Each number is 200 + 20 x the weight over the matrix's rms, rounded and kept within 0 to 999. Layers, rows and columns count from 0.

# q: layer 9 attention query, 192x128, rms 0.136, rows 27-53, columns 0-127
# k: layer 9 attention key, 192x128, rms 0.135, rows 27-53, columns 0-127
q27,181,219,199,173,178,230,240,201,208,179,210,220,173,195,180,171,196,213,155,212,175,202,168,166,185,203,211,214,218,172,193,216,192,203,175,199,232,197,193,185,213,233,215,207,207,200,225,210,168,220,156,221,176,224,182,215,165,182,228,197,206,181,234,203,192,196,193,200,219,211,200,187,189,210,213,168,173,204,229,171,195,194,207,205,181,227,196,165,230,184,206,232,163,185,218,170,176,198,210,188,175,231,233,194,161,195,204,215,191,217,199,194,226,206,217,187,197,200,204,179,173,224,195,194,220,188,168,206
k27,241,229,221,186,186,225,233,167,162,190,187,204,178,196,209,197,247,180,229,207,180,191,212,228,163,215,201,214,216,173,207,188,185,213,194,211,197,218,148,191,208,217,189,226,186,167,206,223,217,208,249,234,170,188,214,213,218,216,229,192,175,196,257,235,212,199,205,161,211,190,177,209,211,229,204,178,182,183,196,174,217,203,190,192,192,170,166,178,228,232,208,189,202,187,212,156,165,225,212,193,179,207,198,205,180,192,195,179,199,200,183,219,220,186,208,214,194,205,228,208,195,181,240,163,181,204,201,202
q28,197,178,170,196,175,222,214,195,188,183,228,197,179,223,161,210,160,206,177,208,191,207,203,218,196,223,194,205,232,210,177,204,189,194,186,199,178,177,196,196,156,175,210,201,207,209,214,219,205,182,214,193,209,203,182,174,241,191,221,214,219,185,205,172,217,216,167,212,204,176,193,197,163,204,234,191,189,210,204,172,223,165,173,176,197,189,206,195,181,209,181,201,216,235,189,223,243,197,181,182,197,184,174,208,218,234,174,226,184,178,203,194,189,211,198,219,224,217,211,173,209,219,168,208,210,209,207,219
k28,194,191,218,177,221,219,207,223,215,170,163,189,167,204,201,213,185,198,217,228,227,205,176,219,220,261,164,192,199,189,183,181,193,204,179,216,215,206,196,175,187,201,186,201,202,190,200,221,211,188,210,174,185,210,187,205,191,178,206,198,224,199,233,197,169,211,182,219,198,203,217,212,198,183,226,206,190,123,173,164,192,197,222,218,205,197,219,190,196,169,218,216,202,191,200,206,209,203,218,217,181,199,193,231,216,212,178,220,178,197,211,196,174,206,206,239,171,170,203,197,194,248,196,196,201,223,192,175
q29,164,206,211,189,172,188,214,215,182,225,167,213,195,234,202,193,195,216,211,187,197,176,193,155,218,226,237,181,177,201,180,161,188,207,202,196,214,214,189,208,208,241,223,204,222,180,211,211,178,232,195,203,196,213,216,202,193,213,173,175,200,239,188,211,200,190,219,192,217,209,226,222,219,219,173,195,193,182,218,199,200,227,193,199,238,197,200,193,202,229,214,211,201,217,195,180,181,202,224,212,204,198,208,208,226,229,222,202,216,203,194,196,205,207,218,206,196,215,216,174,169,213,185,216,218,182,195,215
k29,200,235,220,184,193,204,202,182,188,209,210,217,215,210,188,181,187,203,167,204,201,180,187,162,215,235,200,179,168,191,217,217,187,207,220,190,206,186,173,244,188,238,210,209,197,198,218,192,177,197,221,206,194,199,200,231,220,201,187,197,203,188,212,170,204,188,221,185,227,222,223,198,218,227,194,186,190,201,203,184,193,243,211,227,203,199,205,199,191,214,210,182,200,240,197,203,185,202,180,205,154,187,205,195,210,196,232,179,176,222,176,186,221,183,211,211,204,212,209,202,187,213,201,201,203,173,246,241
q30,206,164,182,206,214,248,182,207,188,203,207,197,184,196,197,231,202,199,210,204,213,207,211,226,192,202,181,186,225,221,160,184,190,203,211,207,181,199,198,177,192,176,208,228,210,214,201,240,204,192,232,182,224,201,177,175,245,211,187,194,234,176,236,191,193,232,180,211,208,183,194,208,176,181,232,214,195,224,187,181,229,203,167,162,182,208,215,194,157,194,178,200,216,229,183,222,210,209,220,198,195,203,161,188,216,190,170,217,206,187,192,200,187,193,186,214,201,221,195,197,213,185,206,185,202,201,232,235
k30,175,173,188,194,167,204,184,236,255,197,190,193,191,192,217,204,188,217,229,209,234,205,202,189,205,207,152,170,201,231,182,198,197,209,183,222,229,212,209,160,210,220,196,194,225,202,211,199,193,207,217,186,217,187,210,179,216,168,204,216,229,204,185,209,180,193,182,238,215,171,232,220,200,186,202,189,211,151,181,193,195,205,210,212,210,192,237,194,209,150,230,211,187,209,178,215,224,209,214,226,211,207,179,203,210,216,168,216,191,198,196,204,183,207,196,231,184,168,177,190,193,220,206,209,216,208,189,179
q31,183,192,206,180,207,190,210,177,175,195,181,205,208,228,219,203,183,204,205,187,171,206,184,189,192,171,202,217,180,202,230,244,215,205,189,200,183,179,209,168,204,195,201,221,203,193,220,202,209,184,165,166,183,201,216,162,179,200,189,205,211,209,170,212,224,179,173,218,200,184,195,180,186,212,171,205,223,217,178,195,149,183,204,224,221,217,197,203,204,196,233,175,235,180,222,219,218,231,208,208,203,177,198,237,186,214,194,220,199,185,197,200,212,199,164,217,196,190,184,211,219,204,194,204,207,178,205,208
k31,179,184,213,177,232,185,203,177,173,190,195,198,199,197,174,209,187,205,200,197,186,184,183,211,203,161,226,199,209,211,213,190,229,196,170,182,197,158,216,200,186,181,219,219,212,210,221,196,190,198,176,180,195,190,192,220,145,205,218,182,210,199,194,195,207,208,238,204,183,190,145,198,190,232,200,236,216,220,213,226,177,196,182,167,212,211,206,206,196,210,171,223,213,169,187,209,229,205,208,185,243,200,192,217,191,218,210,184,208,200,179,195,168,222,207,221,200,212,184,186,217,236,170,172,221,193,205,163
q32,214,207,196,180,199,230,197,204,200,232,222,181,200,214,223,202,204,187,232,163,212,198,198,195,207,203,214,187,167,192,185,171,194,193,229,224,178,200,181,187,174,189,206,191,201,202,195,175,191,208,209,170,213,228,210,233,233,208,199,203,204,205,209,161,186,217,223,217,210,219,220,167,246,187,201,198,184,224,222,208,225,198,237,194,195,221,190,204,201,215,191,218,202,196,219,243,198,182,211,189,184,216,242,216,240,200,186,194,207,163,203,186,215,155,188,173,220,239,213,182,180,183,203,224,218,201,199,215
k32,214,202,204,182,204,206,202,179,204,211,217,170,200,183,177,197,172,236,210,218,213,207,197,221,209,209,175,214,220,203,217,183,194,220,212,192,231,196,197,197,204,191,188,210,195,234,204,192,182,199,194,213,215,187,211,207,183,230,222,201,238,210,223,193,191,205,189,201,184,197,208,225,185,187,210,189,194,190,188,202,182,177,202,216,212,201,199,215,208,176,216,217,182,221,208,202,197,193,198,210,205,216,211,199,172,206,186,212,199,227,247,207,205,173,249,215,202,177,235,241,207,202,192,163,182,217,190,204
q33,178,189,206,170,198,213,191,227,196,230,232,191,175,208,209,180,215,196,223,203,248,177,218,185,185,219,229,192,167,203,208,160,159,173,225,178,184,206,201,189,201,218,228,149,191,186,187,169,171,236,198,195,246,217,197,217,203,211,224,195,222,211,209,185,203,206,186,195,181,188,195,170,218,201,215,224,181,214,203,177,218,193,215,238,189,197,172,207,193,194,192,199,183,227,192,208,190,189,201,191,163,182,215,202,196,185,170,225,226,186,172,213,198,179,197,193,202,228,202,176,194,206,171,215,205,195,167,220
k33,203,221,213,186,212,195,203,182,173,215,200,209,180,203,182,211,170,207,229,257,201,211,200,216,223,202,207,218,206,197,217,217,198,197,218,234,238,166,210,152,188,193,208,201,202,237,213,186,171,194,203,184,199,200,204,213,179,212,225,191,235,220,202,227,205,188,186,210,206,184,227,210,212,173,215,191,183,193,226,219,206,176,218,192,212,228,177,217,218,189,188,234,207,177,208,197,194,188,223,181,212,214,211,209,178,224,195,201,193,195,242,193,180,209,215,223,204,154,192,188,206,222,211,183,202,207,186,157
q34,220,177,177,198,224,201,201,194,177,200,203,194,186,199,218,211,178,199,210,209,185,223,180,191,183,187,173,197,167,178,194,228,188,162,205,223,177,199,191,192,177,224,195,192,211,156,208,198,235,208,180,204,182,211,195,196,172,211,202,187,210,195,227,191,198,189,200,171,234,199,183,194,189,212,163,189,212,190,207,221,169,188,184,218,209,212,242,210,175,229,186,159,178,204,254,206,238,200,215,179,187,244,187,208,189,178,226,164,179,175,198,187,211,207,189,220,217,214,177,202,183,189,169,211,212,204,208,212
k34,191,209,252,156,196,211,209,214,218,208,222,208,216,200,225,174,204,200,222,240,233,232,179,224,201,238,179,220,207,194,224,163,221,213,205,241,228,159,192,190,210,217,180,192,188,218,180,208,200,194,190,186,201,228,192,226,189,204,224,196,201,230,218,234,194,192,183,189,224,228,253,197,211,191,189,197,154,228,187,193,229,189,228,211,194,217,173,215,223,204,190,237,229,229,184,213,204,180,209,209,205,192,231,183,177,214,190,235,194,205,226,188,192,191,219,202,195,172,217,204,202,191,217,212,179,210,218,147
q35,182,208,188,206,196,176,218,207,180,175,228,197,222,237,177,217,227,201,215,193,219,177,200,248,203,183,213,170,209,194,192,197,195,203,183,192,226,190,191,198,215,170,223,190,214,235,163,188,178,204,200,229,181,202,205,209,236,187,205,186,181,204,213,203,190,214,181,206,184,222,214,198,185,200,234,177,173,207,182,215,216,198,233,198,167,178,163,185,213,184,228,208,220,190,189,189,188,212,208,216,196,153,210,213,212,225,199,209,218,216,201,197,216,196,213,176,176,172,190,204,219,172,225,215,196,166,191,198
k35,180,181,173,245,174,201,194,205,195,195,190,205,198,199,184,220,201,207,187,177,178,171,198,183,210,166,208,180,178,218,159,225,195,163,201,189,206,244,188,192,195,202,188,225,203,194,215,191,209,204,223,208,220,162,204,180,224,193,229,198,179,180,193,183,202,188,228,220,169,193,157,213,217,180,196,209,208,161,221,199,199,204,156,184,178,165,211,184,158,191,205,199,176,199,207,200,215,194,203,182,208,189,176,208,199,199,218,196,211,195,176,205,240,204,188,194,164,213,192,198,203,235,208,190,198,174,187,233
q36,218,183,197,212,192,213,182,208,210,203,200,178,207,155,203,203,190,183,199,228,190,214,183,184,184,195,182,223,194,222,185,224,223,184,212,195,179,191,187,203,169,206,178,197,178,182,207,220,227,178,191,167,223,206,166,183,187,194,193,199,224,203,187,196,223,187,210,180,218,184,199,213,216,180,184,213,222,214,220,199,180,197,169,172,235,205,254,199,183,223,181,199,181,214,205,209,220,185,189,189,212,225,194,183,194,193,192,196,178,177,191,212,189,187,172,223,233,200,182,183,178,217,187,181,204,209,210,197
k36,218,214,241,198,226,198,220,209,204,183,196,210,206,180,204,176,235,215,197,213,218,213,237,235,215,228,192,219,226,187,241,156,184,233,209,214,209,175,206,179,200,196,227,170,189,205,198,216,177,206,180,203,188,237,215,211,175,188,210,194,227,213,210,216,210,196,188,172,216,214,228,193,196,202,196,189,176,211,188,215,217,190,222,211,224,188,183,213,233,217,202,204,220,186,208,168,202,211,194,206,210,204,217,180,191,197,182,218,191,206,207,210,183,184,216,194,224,187,219,220,178,185,173,198,210,216,199,169
q37,170,219,192,225,203,178,217,185,214,199,163,203,234,177,177,169,186,198,182,214,210,190,196,237,235,200,190,216,213,226,233,205,226,191,201,189,211,200,220,191,211,169,202,217,189,210,205,191,183,191,172,195,198,193,187,217,210,216,189,235,186,209,221,218,206,197,179,221,193,196,208,214,166,194,197,201,190,201,179,208,208,189,200,205,217,188,183,228,203,197,205,209,197,173,175,200,209,202,180,223,190,179,211,187,205,196,218,221,204,203,235,202,189,213,189,203,167,166,180,200,214,216,242,187,185,182,197,180
k37,189,184,193,202,178,196,183,193,189,211,232,208,186,254,181,224,180,197,194,213,211,149,211,213,189,193,202,158,217,196,184,184,164,192,188,189,184,205,186,208,213,191,197,219,210,207,189,199,205,213,217,210,204,184,197,202,219,206,188,163,195,190,219,192,199,183,188,212,194,216,188,212,224,243,197,215,210,219,206,211,197,208,184,184,198,198,181,189,191,202,220,205,191,197,202,215,180,180,196,216,204,193,200,241,224,181,206,202,222,201,197,193,212,215,203,194,196,202,188,201,226,161,203,229,196,199,210,229
q38,209,193,198,202,196,231,183,185,211,173,168,196,211,161,189,219,204,201,187,235,173,219,192,193,197,197,171,219,179,225,191,216,228,169,197,203,194,177,196,214,170,196,195,202,187,213,218,221,212,170,193,176,227,210,195,193,173,211,175,200,224,221,207,208,214,182,206,207,202,193,220,226,201,176,188,196,217,225,223,174,192,192,200,183,249,197,222,217,203,225,198,239,206,218,185,203,209,190,179,167,210,202,215,183,201,212,220,209,190,182,195,194,175,183,196,221,215,203,184,198,176,187,198,190,208,198,215,223
k38,210,233,216,196,203,233,184,227,220,214,210,192,213,154,232,156,212,217,223,207,212,212,204,211,218,233,209,249,192,211,235,210,212,222,227,210,214,180,196,219,201,207,167,181,178,195,174,210,186,194,206,199,195,214,218,202,194,190,215,223,230,209,183,230,201,192,196,191,220,188,241,189,218,175,226,186,192,200,186,225,198,177,223,198,216,200,205,200,242,208,212,190,216,198,215,181,210,203,203,183,191,207,221,179,188,193,200,186,189,198,210,209,177,169,227,197,233,174,198,207,182,204,179,219,220,217,201,160
q39,185,215,200,209,228,180,238,173,205,179,214,215,183,200,173,160,198,193,192,177,223,184,202,238,223,211,199,200,232,222,223,188,222,245,192,183,249,192,220,205,259,189,218,209,186,198,218,149,178,224,154,240,181,175,187,239,241,189,210,229,172,169,208,197,186,202,183,227,203,185,168,190,205,212,191,203,179,165,156,212,204,186,211,227,173,216,171,215,210,197,221,210,221,186,179,193,194,214,215,228,202,174,201,184,184,197,212,208,204,203,229,191,203,181,203,200,177,209,218,202,228,214,245,199,179,206,192,181
k39,207,192,211,198,151,204,180,209,194,222,215,189,204,247,171,248,179,211,189,202,225,162,209,200,175,194,189,166,172,166,175,191,170,191,208,189,183,223,161,185,214,185,222,202,219,188,174,205,204,211,237,230,215,201,181,184,206,197,186,175,187,195,200,195,188,189,208,196,174,209,195,218,217,216,207,221,206,203,210,189,220,223,167,169,185,202,170,188,174,193,194,209,190,190,189,212,193,192,193,213,179,195,193,240,225,163,200,218,203,215,162,221,210,214,190,190,188,207,196,194,228,200,213,226,228,194,209,219
q40,216,214,191,225,223,202,195,179,182,212,187,200,244,217,232,226,197,168,183,190,236,198,191,220,219,190,221,182,179,185,200,196,182,218,197,205,215,174,197,233,188,200,184,175,228,190,164,199,179,202,224,212,208,228,188,225,213,204,197,151,171,194,215,182,170,197,190,186,179,194,216,214,206,183,235,203,210,216,214,157,219,207,186,182,171,188,171,252,167,212,190,207,188,193,213,176,226,183,185,198,162,171,169,179,178,160,207,225,209,195,183,220,195,210,205,178,170,185,152,219,218,157,199,202,180,218,205,229
k40,163,195,187,220,196,195,198,219,211,198,187,210,235,201,205,223,240,185,246,213,222,249,182,220,188,213,210,196,182,203,202,157,214,203,166,213,182,208,195,230,231,193,188,186,219,172,185,179,246,196,239,151,195,216,229,203,244,182,204,184,199,208,189,183,205,211,194,224,220,216,227,189,223,179,198,245,206,224,208,208,206,176,204,186,186,160,181,204,196,161,195,209,230,220,209,197,230,219,217,198,227,183,204,205,225,197,191,171,178,178,217,221,190,199,191,165,186,203,139,199,217,195,174,230,200,212,234,211
q41,196,206,198,201,197,213,206,196,221,203,211,232,221,185,148,173,215,160,162,198,217,182,182,236,210,205,212,190,223,216,196,202,182,207,192,208,220,210,209,185,236,245,204,217,205,194,221,203,214,205,181,184,226,190,197,229,196,200,212,206,182,222,220,197,202,194,221,207,219,220,201,224,189,211,202,204,169,176,190,198,191,183,193,199,216,189,216,211,215,209,213,199,172,223,161,174,203,222,199,204,219,190,193,177,196,198,192,186,192,228,188,199,186,172,214,227,178,190,166,175,173,215,225,189,181,200,197,204
k41,182,210,241,188,232,209,192,217,201,200,181,209,210,188,237,209,207,216,203,221,236,214,211,198,164,186,218,203,185,185,230,181,185,194,186,218,238,195,171,195,175,211,217,159,213,193,174,218,171,207,229,190,179,248,213,194,184,197,201,190,220,236,182,224,207,174,229,207,211,198,228,218,220,207,186,166,193,184,197,239,224,180,187,228,221,166,231,199,229,210,224,158,227,222,206,175,205,219,228,237,181,217,204,181,217,184,201,219,219,233,209,212,210,207,201,179,207,192,230,211,184,225,184,193,196,212,212,169
q42,174,204,166,187,198,204,221,191,189,153,204,204,187,214,176,165,193,179,154,175,235,205,224,253,221,179,182,176,220,210,224,207,203,198,184,234,186,216,208,161,184,172,207,229,187,171,231,165,212,205,188,191,198,169,177,203,267,187,209,213,166,186,212,212,201,211,186,230,233,180,170,182,173,225,218,201,163,170,156,209,199,211,177,205,184,193,197,178,186,199,223,186,201,197,168,195,218,206,192,235,222,164,184,198,165,180,181,233,226,212,208,228,177,234,199,240,141,194,186,181,225,201,221,205,195,195,199,206
k42,214,170,182,187,223,168,191,181,203,184,192,205,168,215,166,239,194,180,192,199,179,201,192,197,211,193,186,157,219,216,193,186,201,198,168,199,212,208,214,174,193,195,223,204,229,189,183,206,206,199,215,194,220,193,193,211,167,212,216,187,231,216,212,208,199,188,190,204,208,179,194,230,208,218,193,230,211,169,191,213,187,194,188,189,217,218,207,210,210,218,213,198,214,204,202,206,194,204,216,203,219,220,180,202,192,222,201,202,233,186,207,199,195,230,211,219,200,191,212,209,219,213,207,188,190,245,202,196
q43,220,209,196,200,189,196,244,193,227,178,213,221,224,166,172,166,199,178,174,191,204,178,202,189,206,186,173,213,233,209,226,203,219,195,191,188,221,203,200,193,216,213,183,229,184,169,215,190,196,181,174,208,208,203,185,214,194,199,218,228,183,206,210,201,226,174,205,195,234,208,183,204,207,240,172,192,180,216,172,209,192,167,232,227,227,214,220,201,209,200,219,202,174,192,175,189,196,199,201,220,214,198,218,167,172,194,190,193,200,222,215,193,177,184,195,215,143,193,199,188,178,231,237,187,203,198,200,193
k43,223,210,211,171,207,221,230,195,148,201,201,191,206,146,227,165,203,189,208,213,189,234,227,210,195,194,245,258,213,199,231,225,211,216,197,183,211,177,218,167,191,189,208,196,186,185,208,207,191,185,161,215,171,219,190,200,147,226,210,210,200,217,194,204,221,189,210,163,219,170,176,190,171,185,216,186,199,185,216,216,204,153,190,206,233,194,212,203,236,237,195,211,199,188,216,177,183,204,222,158,199,213,216,169,160,203,193,194,184,186,209,220,188,174,193,213,241,155,221,176,179,217,170,181,206,215,171,169
q44,180,216,224,206,206,192,184,182,168,198,216,193,177,247,234,225,221,210,213,209,205,217,210,234,210,206,231,184,189,150,219,190,190,201,196,207,198,212,203,201,182,192,217,156,190,216,182,190,192,216,213,226,156,204,210,199,199,180,178,176,205,184,224,200,153,206,191,204,175,198,209,170,199,171,210,176,198,186,217,192,216,229,197,184,169,194,170,203,190,169,199,203,216,163,238,194,181,217,211,168,192,210,165,243,213,186,204,222,226,182,186,200,244,234,214,161,220,189,228,244,251,173,204,200,214,191,203,180
k44,195,169,180,201,203,187,166,187,177,207,221,196,193,253,174,254,186,190,197,198,188,176,178,208,188,166,201,153,186,211,168,207,195,190,197,204,178,210,168,212,200,169,213,234,238,214,186,208,209,178,258,197,240,192,191,205,232,180,197,163,190,215,214,209,199,216,203,196,163,211,198,238,216,211,228,223,217,199,213,218,198,208,153,171,191,188,183,197,164,221,168,211,202,189,203,216,185,220,190,196,227,189,168,256,217,179,207,174,223,157,184,214,215,226,203,195,198,223,187,208,242,168,212,203,193,204,224,196
q45,180,212,221,207,197,206,188,221,197,223,216,210,182,221,221,207,201,228,183,216,213,191,233,195,210,202,243,182,202,157,185,187,178,192,177,201,190,194,207,217,194,183,205,163,186,229,171,204,169,216,223,247,203,212,197,197,205,197,218,189,206,183,198,200,175,212,192,186,150,186,198,170,193,180,242,197,169,206,191,179,206,200,172,201,143,194,162,186,184,160,181,206,196,198,216,193,164,217,205,187,173,200,185,216,200,200,179,225,213,196,187,228,213,227,210,153,209,193,210,198,241,187,175,210,187,212,187,187
k45,185,187,189,210,184,205,185,201,217,201,201,212,215,242,193,238,205,215,202,196,228,187,192,205,190,206,185,171,192,200,156,186,186,208,184,201,194,240,173,216,197,204,172,215,215,194,192,199,199,212,257,197,226,196,202,200,219,164,204,205,180,223,208,185,205,204,185,188,194,214,226,227,221,201,213,210,186,196,184,204,208,206,207,209,188,186,181,195,173,199,205,208,200,191,181,208,198,205,200,204,221,204,192,272,221,177,198,197,210,197,192,226,188,206,214,209,174,209,180,205,228,193,216,212,181,218,213,210
q46,193,210,180,193,183,217,218,162,214,203,210,202,222,165,194,190,193,180,191,191,200,188,176,181,207,224,174,242,218,232,200,215,228,202,225,182,234,201,184,219,218,205,189,238,191,173,235,169,211,171,206,190,237,213,199,210,208,214,214,220,183,204,196,198,222,195,207,200,231,207,209,232,230,212,149,223,195,182,204,202,191,184,217,240,232,234,208,235,214,213,195,230,189,205,142,210,221,141,186,240,208,188,243,169,194,210,207,176,183,191,219,184,187,180,200,233,177,184,173,206,194,228,217,192,193,173,182,199
k46,212,228,246,182,231,213,224,226,203,209,201,174,221,150,211,161,203,178,198,208,197,233,187,210,242,226,192,260,214,217,235,212,240,204,256,186,179,192,236,205,217,220,189,203,158,188,219,215,213,172,164,209,164,214,177,192,165,221,182,235,200,187,166,193,203,187,217,213,241,184,185,178,193,188,200,184,200,215,210,205,184,167,203,185,213,220,209,191,226,209,210,182,217,201,191,203,192,199,202,183,198,189,242,152,190,220,201,195,151,211,208,177,211,187,185,189,232,186,216,194,176,213,187,195,232,190,212,174
q47,201,187,211,210,189,217,209,217,192,224,205,236,219,169,170,202,184,183,187,211,197,171,189,190,204,229,203,193,194,222,179,186,196,211,203,179,244,199,186,214,221,235,195,214,198,184,205,192,204,198,198,220,215,231,195,252,196,199,200,193,181,225,218,183,205,180,229,186,217,212,215,255,229,224,193,220,168,193,221,191,196,214,199,198,188,204,226,203,194,217,191,244,162,224,164,175,200,181,191,184,201,205,220,168,173,203,196,189,201,227,196,181,185,176,210,202,170,196,185,196,164,240,198,193,199,212,184,208
k47,198,251,222,193,199,251,222,243,207,191,171,189,213,152,223,160,212,209,198,218,220,219,217,176,221,241,196,248,182,188,231,212,216,232,240,209,203,202,192,180,198,232,181,163,172,175,217,226,206,198,195,204,166,213,209,204,159,217,198,217,195,200,171,216,199,170,218,204,227,192,212,201,222,182,193,172,198,195,204,190,219,200,212,199,238,178,233,210,234,185,213,174,199,199,184,195,218,196,196,185,183,194,235,156,186,205,202,209,142,224,211,200,188,181,175,191,231,175,209,199,131,202,183,178,195,186,210,209
q48,203,189,205,207,195,180,146,197,181,212,211,195,212,223,229,215,190,197,230,217,194,233,218,197,208,202,208,204,206,197,207,179,179,197,189,191,165,189,212,210,217,187,192,183,181,206,180,181,198,203,206,217,167,157,223,177,186,207,178,197,199,220,189,205,190,237,190,199,176,196,199,173,212,174,225,191,200,204,195,218,210,168,177,223,211,169,176,212,177,196,183,182,227,199,217,232,199,199,197,190,242,204,196,229,202,193,187,201,224,171,202,218,210,206,201,164,236,209,207,204,256,152,191,221,190,208,207,196
k48,185,174,185,212,221,182,174,191,194,196,202,205,210,224,199,233,178,213,190,196,198,214,168,181,194,213,205,189,205,231,161,192,201,219,201,198,203,188,237,228,182,181,182,213,235,208,199,182,230,191,219,189,212,192,209,203,202,193,209,187,199,215,197,184,185,227,198,212,186,222,205,197,207,189,237,203,227,216,207,196,185,185,191,193,183,198,204,207,182,214,173,211,202,213,198,210,222,210,197,178,256,199,190,266,216,190,219,201,205,191,193,222,201,221,197,211,218,205,190,210,249,185,185,212,195,207,217,176
q49,264,208,208,205,190,165,182,193,242,204,203,214,242,173,213,176,215,184,207,172,216,225,219,199,186,191,216,199,194,216,232,189,194,208,213,237,224,202,222,188,211,199,188,202,188,213,177,194,204,196,203,208,250,186,194,227,227,217,212,214,181,199,161,191,209,201,220,204,188,181,207,196,198,184,201,191,208,187,181,179,200,194,219,203,192,169,184,223,195,184,200,160,205,220,189,189,185,187,178,215,187,194,218,170,196,162,195,195,199,238,198,214,179,181,186,201,187,201,163,190,225,211,231,181,199,192,210,184
k49,187,184,180,252,198,213,197,203,208,223,226,193,196,187,177,197,214,185,171,160,216,225,192,188,175,201,232,235,193,199,198,200,207,207,190,211,194,222,226,173,225,218,162,181,185,182,177,206,195,216,199,207,183,210,227,149,147,196,206,221,218,214,170,213,226,200,193,197,189,182,187,197,189,157,200,203,197,211,214,214,218,167,200,216,203,217,191,219,191,214,210,173,204,219,182,189,197,196,210,224,177,189,221,183,186,188,213,225,218,201,213,175,179,214,154,164,245,211,207,202,201,169,188,182,219,188,208,203
q50,202,205,209,206,150,197,200,219,229,180,170,215,225,206,185,192,191,197,161,187,214,195,204,193,178,188,225,168,184,194,186,194,175,179,189,199,239,223,203,206,223,217,191,211,159,201,216,218,204,225,221,196,238,181,196,203,203,193,223,211,203,238,212,194,220,213,260,182,211,203,218,210,191,206,242,204,182,198,222,191,212,219,213,187,191,175,187,196,199,182,206,197,180,251,199,184,210,227,186,202,200,227,217,198,194,197,203,210,211,257,142,212,205,188,206,179,169,213,197,198,182,209,226,204,191,190,182,161
k50,205,216,191,202,177,210,189,194,211,219,191,192,178,188,184,205,208,220,199,204,203,186,194,194,189,194,194,187,197,200,209,197,166,245,178,193,221,242,192,170,196,223,165,188,171,207,175,217,197,221,230,205,171,197,198,196,168,215,208,224,221,217,212,198,238,182,200,195,198,220,224,208,203,195,166,199,191,175,193,201,225,211,215,239,215,166,222,214,182,196,243,176,189,202,202,188,203,173,195,206,171,194,188,195,173,179,212,190,204,233,155,194,181,173,186,188,201,178,205,209,177,189,236,165,186,206,218,230
q51,194,194,207,162,195,216,210,203,193,192,174,194,154,194,220,232,192,194,209,213,200,234,195,160,195,196,197,193,189,186,240,213,199,237,195,197,187,212,200,200,205,192,216,211,226,200,215,210,192,201,202,206,168,211,189,194,181,189,196,156,200,159,212,207,184,203,137,207,187,186,176,193,173,203,169,182,212,192,184,208,183,240,182,195,189,218,194,184,208,198,219,205,201,182,212,204,169,201,258,217,158,203,179,176,178,168,208,218,209,198,216,204,226,234,186,231,197,199,208,201,182,197,207,187,199,173,201,244
k51,190,187,175,163,171,179,223,181,209,207,192,224,211,193,197,192,186,197,201,171,187,208,249,203,181,190,219,187,213,180,207,197,213,162,186,244,201,193,165,210,227,197,230,246,207,189,210,184,176,232,171,206,213,168,222,213,219,210,226,183,173,196,194,198,190,207,211,200,213,180,195,202,183,238,182,224,212,194,186,200,180,210,218,209,189,216,193,187,254,193,211,189,177,183,207,181,192,201,226,208,180,210,207,153,194,219,189,175,255,178,206,190,234,201,215,193,199,215,197,202,190,205,210,184,203,212,184,188
q52,191,191,201,215,226,184,163,182,203,211,198,207,225,197,216,211,204,170,193,224,206,218,198,249,196,185,181,207,229,224,205,225,198,191,226,200,206,201,215,202,175,172,189,174,177,213,194,166,233,192,219,192,242,205,183,194,221,181,198,224,201,203,206,182,192,195,239,194,166,167,207,214,199,169,191,204,213,216,222,190,230,196,187,182,209,184,192,227,177,216,180,182,168,175,191,193,227,203,163,201,201,191,204,208,206,196,212,178,185,195,169,200,179,180,193,175,172,214,183,209,234,204,213,194,215,207,170,145
k52,173,204,167,200,229,215,162,214,241,196,177,206,195,204,173,216,199,217,174,210,201,212,190,200,218,225,163,216,204,204,191,202,240,172,216,199,210,192,245,205,189,179,190,182,204,199,183,221,188,153,202,196,233,242,195,156,186,186,204,204,227,216,153,242,197,196,207,205,200,214,196,183,214,169,186,212,227,244,212,222,214,166,168,176,205,203,204,202,184,196,212,199,218,188,202,194,201,194,217,176,202,151,184,210,201,186,201,230,213,183,193,171,149,228,205,193,181,213,201,182,208,200,201,182,228,222,207,168
q53,190,214,189,202,200,214,231,166,195,184,213,208,173,210,212,187,209,172,171,199,215,206,177,235,203,230,206,200,183,197,208,211,206,210,201,214,189,204,179,158,210,200,182,224,207,192,217,201,230,173,196,192,201,184,196,207,242,197,220,211,202,184,217,207,222,206,190,219,214,183,205,185,193,188,215,219,206,180,188,220,209,180,223,203,205,222,196,214,208,200,209,207,215,182,190,239,215,190,202,220,204,182,184,203,192,217,190,208,213,185,196,185,205,224,183,234,176,212,207,207,214,184,201,203,184,193,209,225
k53,203,197,192,192,220,185,195,198,195,199,197,181,195,196,193,201,173,189,193,185,201,202,172,212,199,181,180,182,221,229,201,197,231,190,186,169,192,187,206,208,210,197,206,208,200,199,199,198,225,165,190,192,198,180,171,211,164,230,194,197,229,193,198,212,197,178,238,218,207,203,195,198,217,192,236,196,222,179,208,207,194,167,177,177,219,229,217,192,221,214,177,191,201,198,202,206,196,201,196,207,206,232,220,204,226,211,194,189,207,202,202,198,205,185,224,189,212,186,197,202,213,210,182,220,195,196,191,177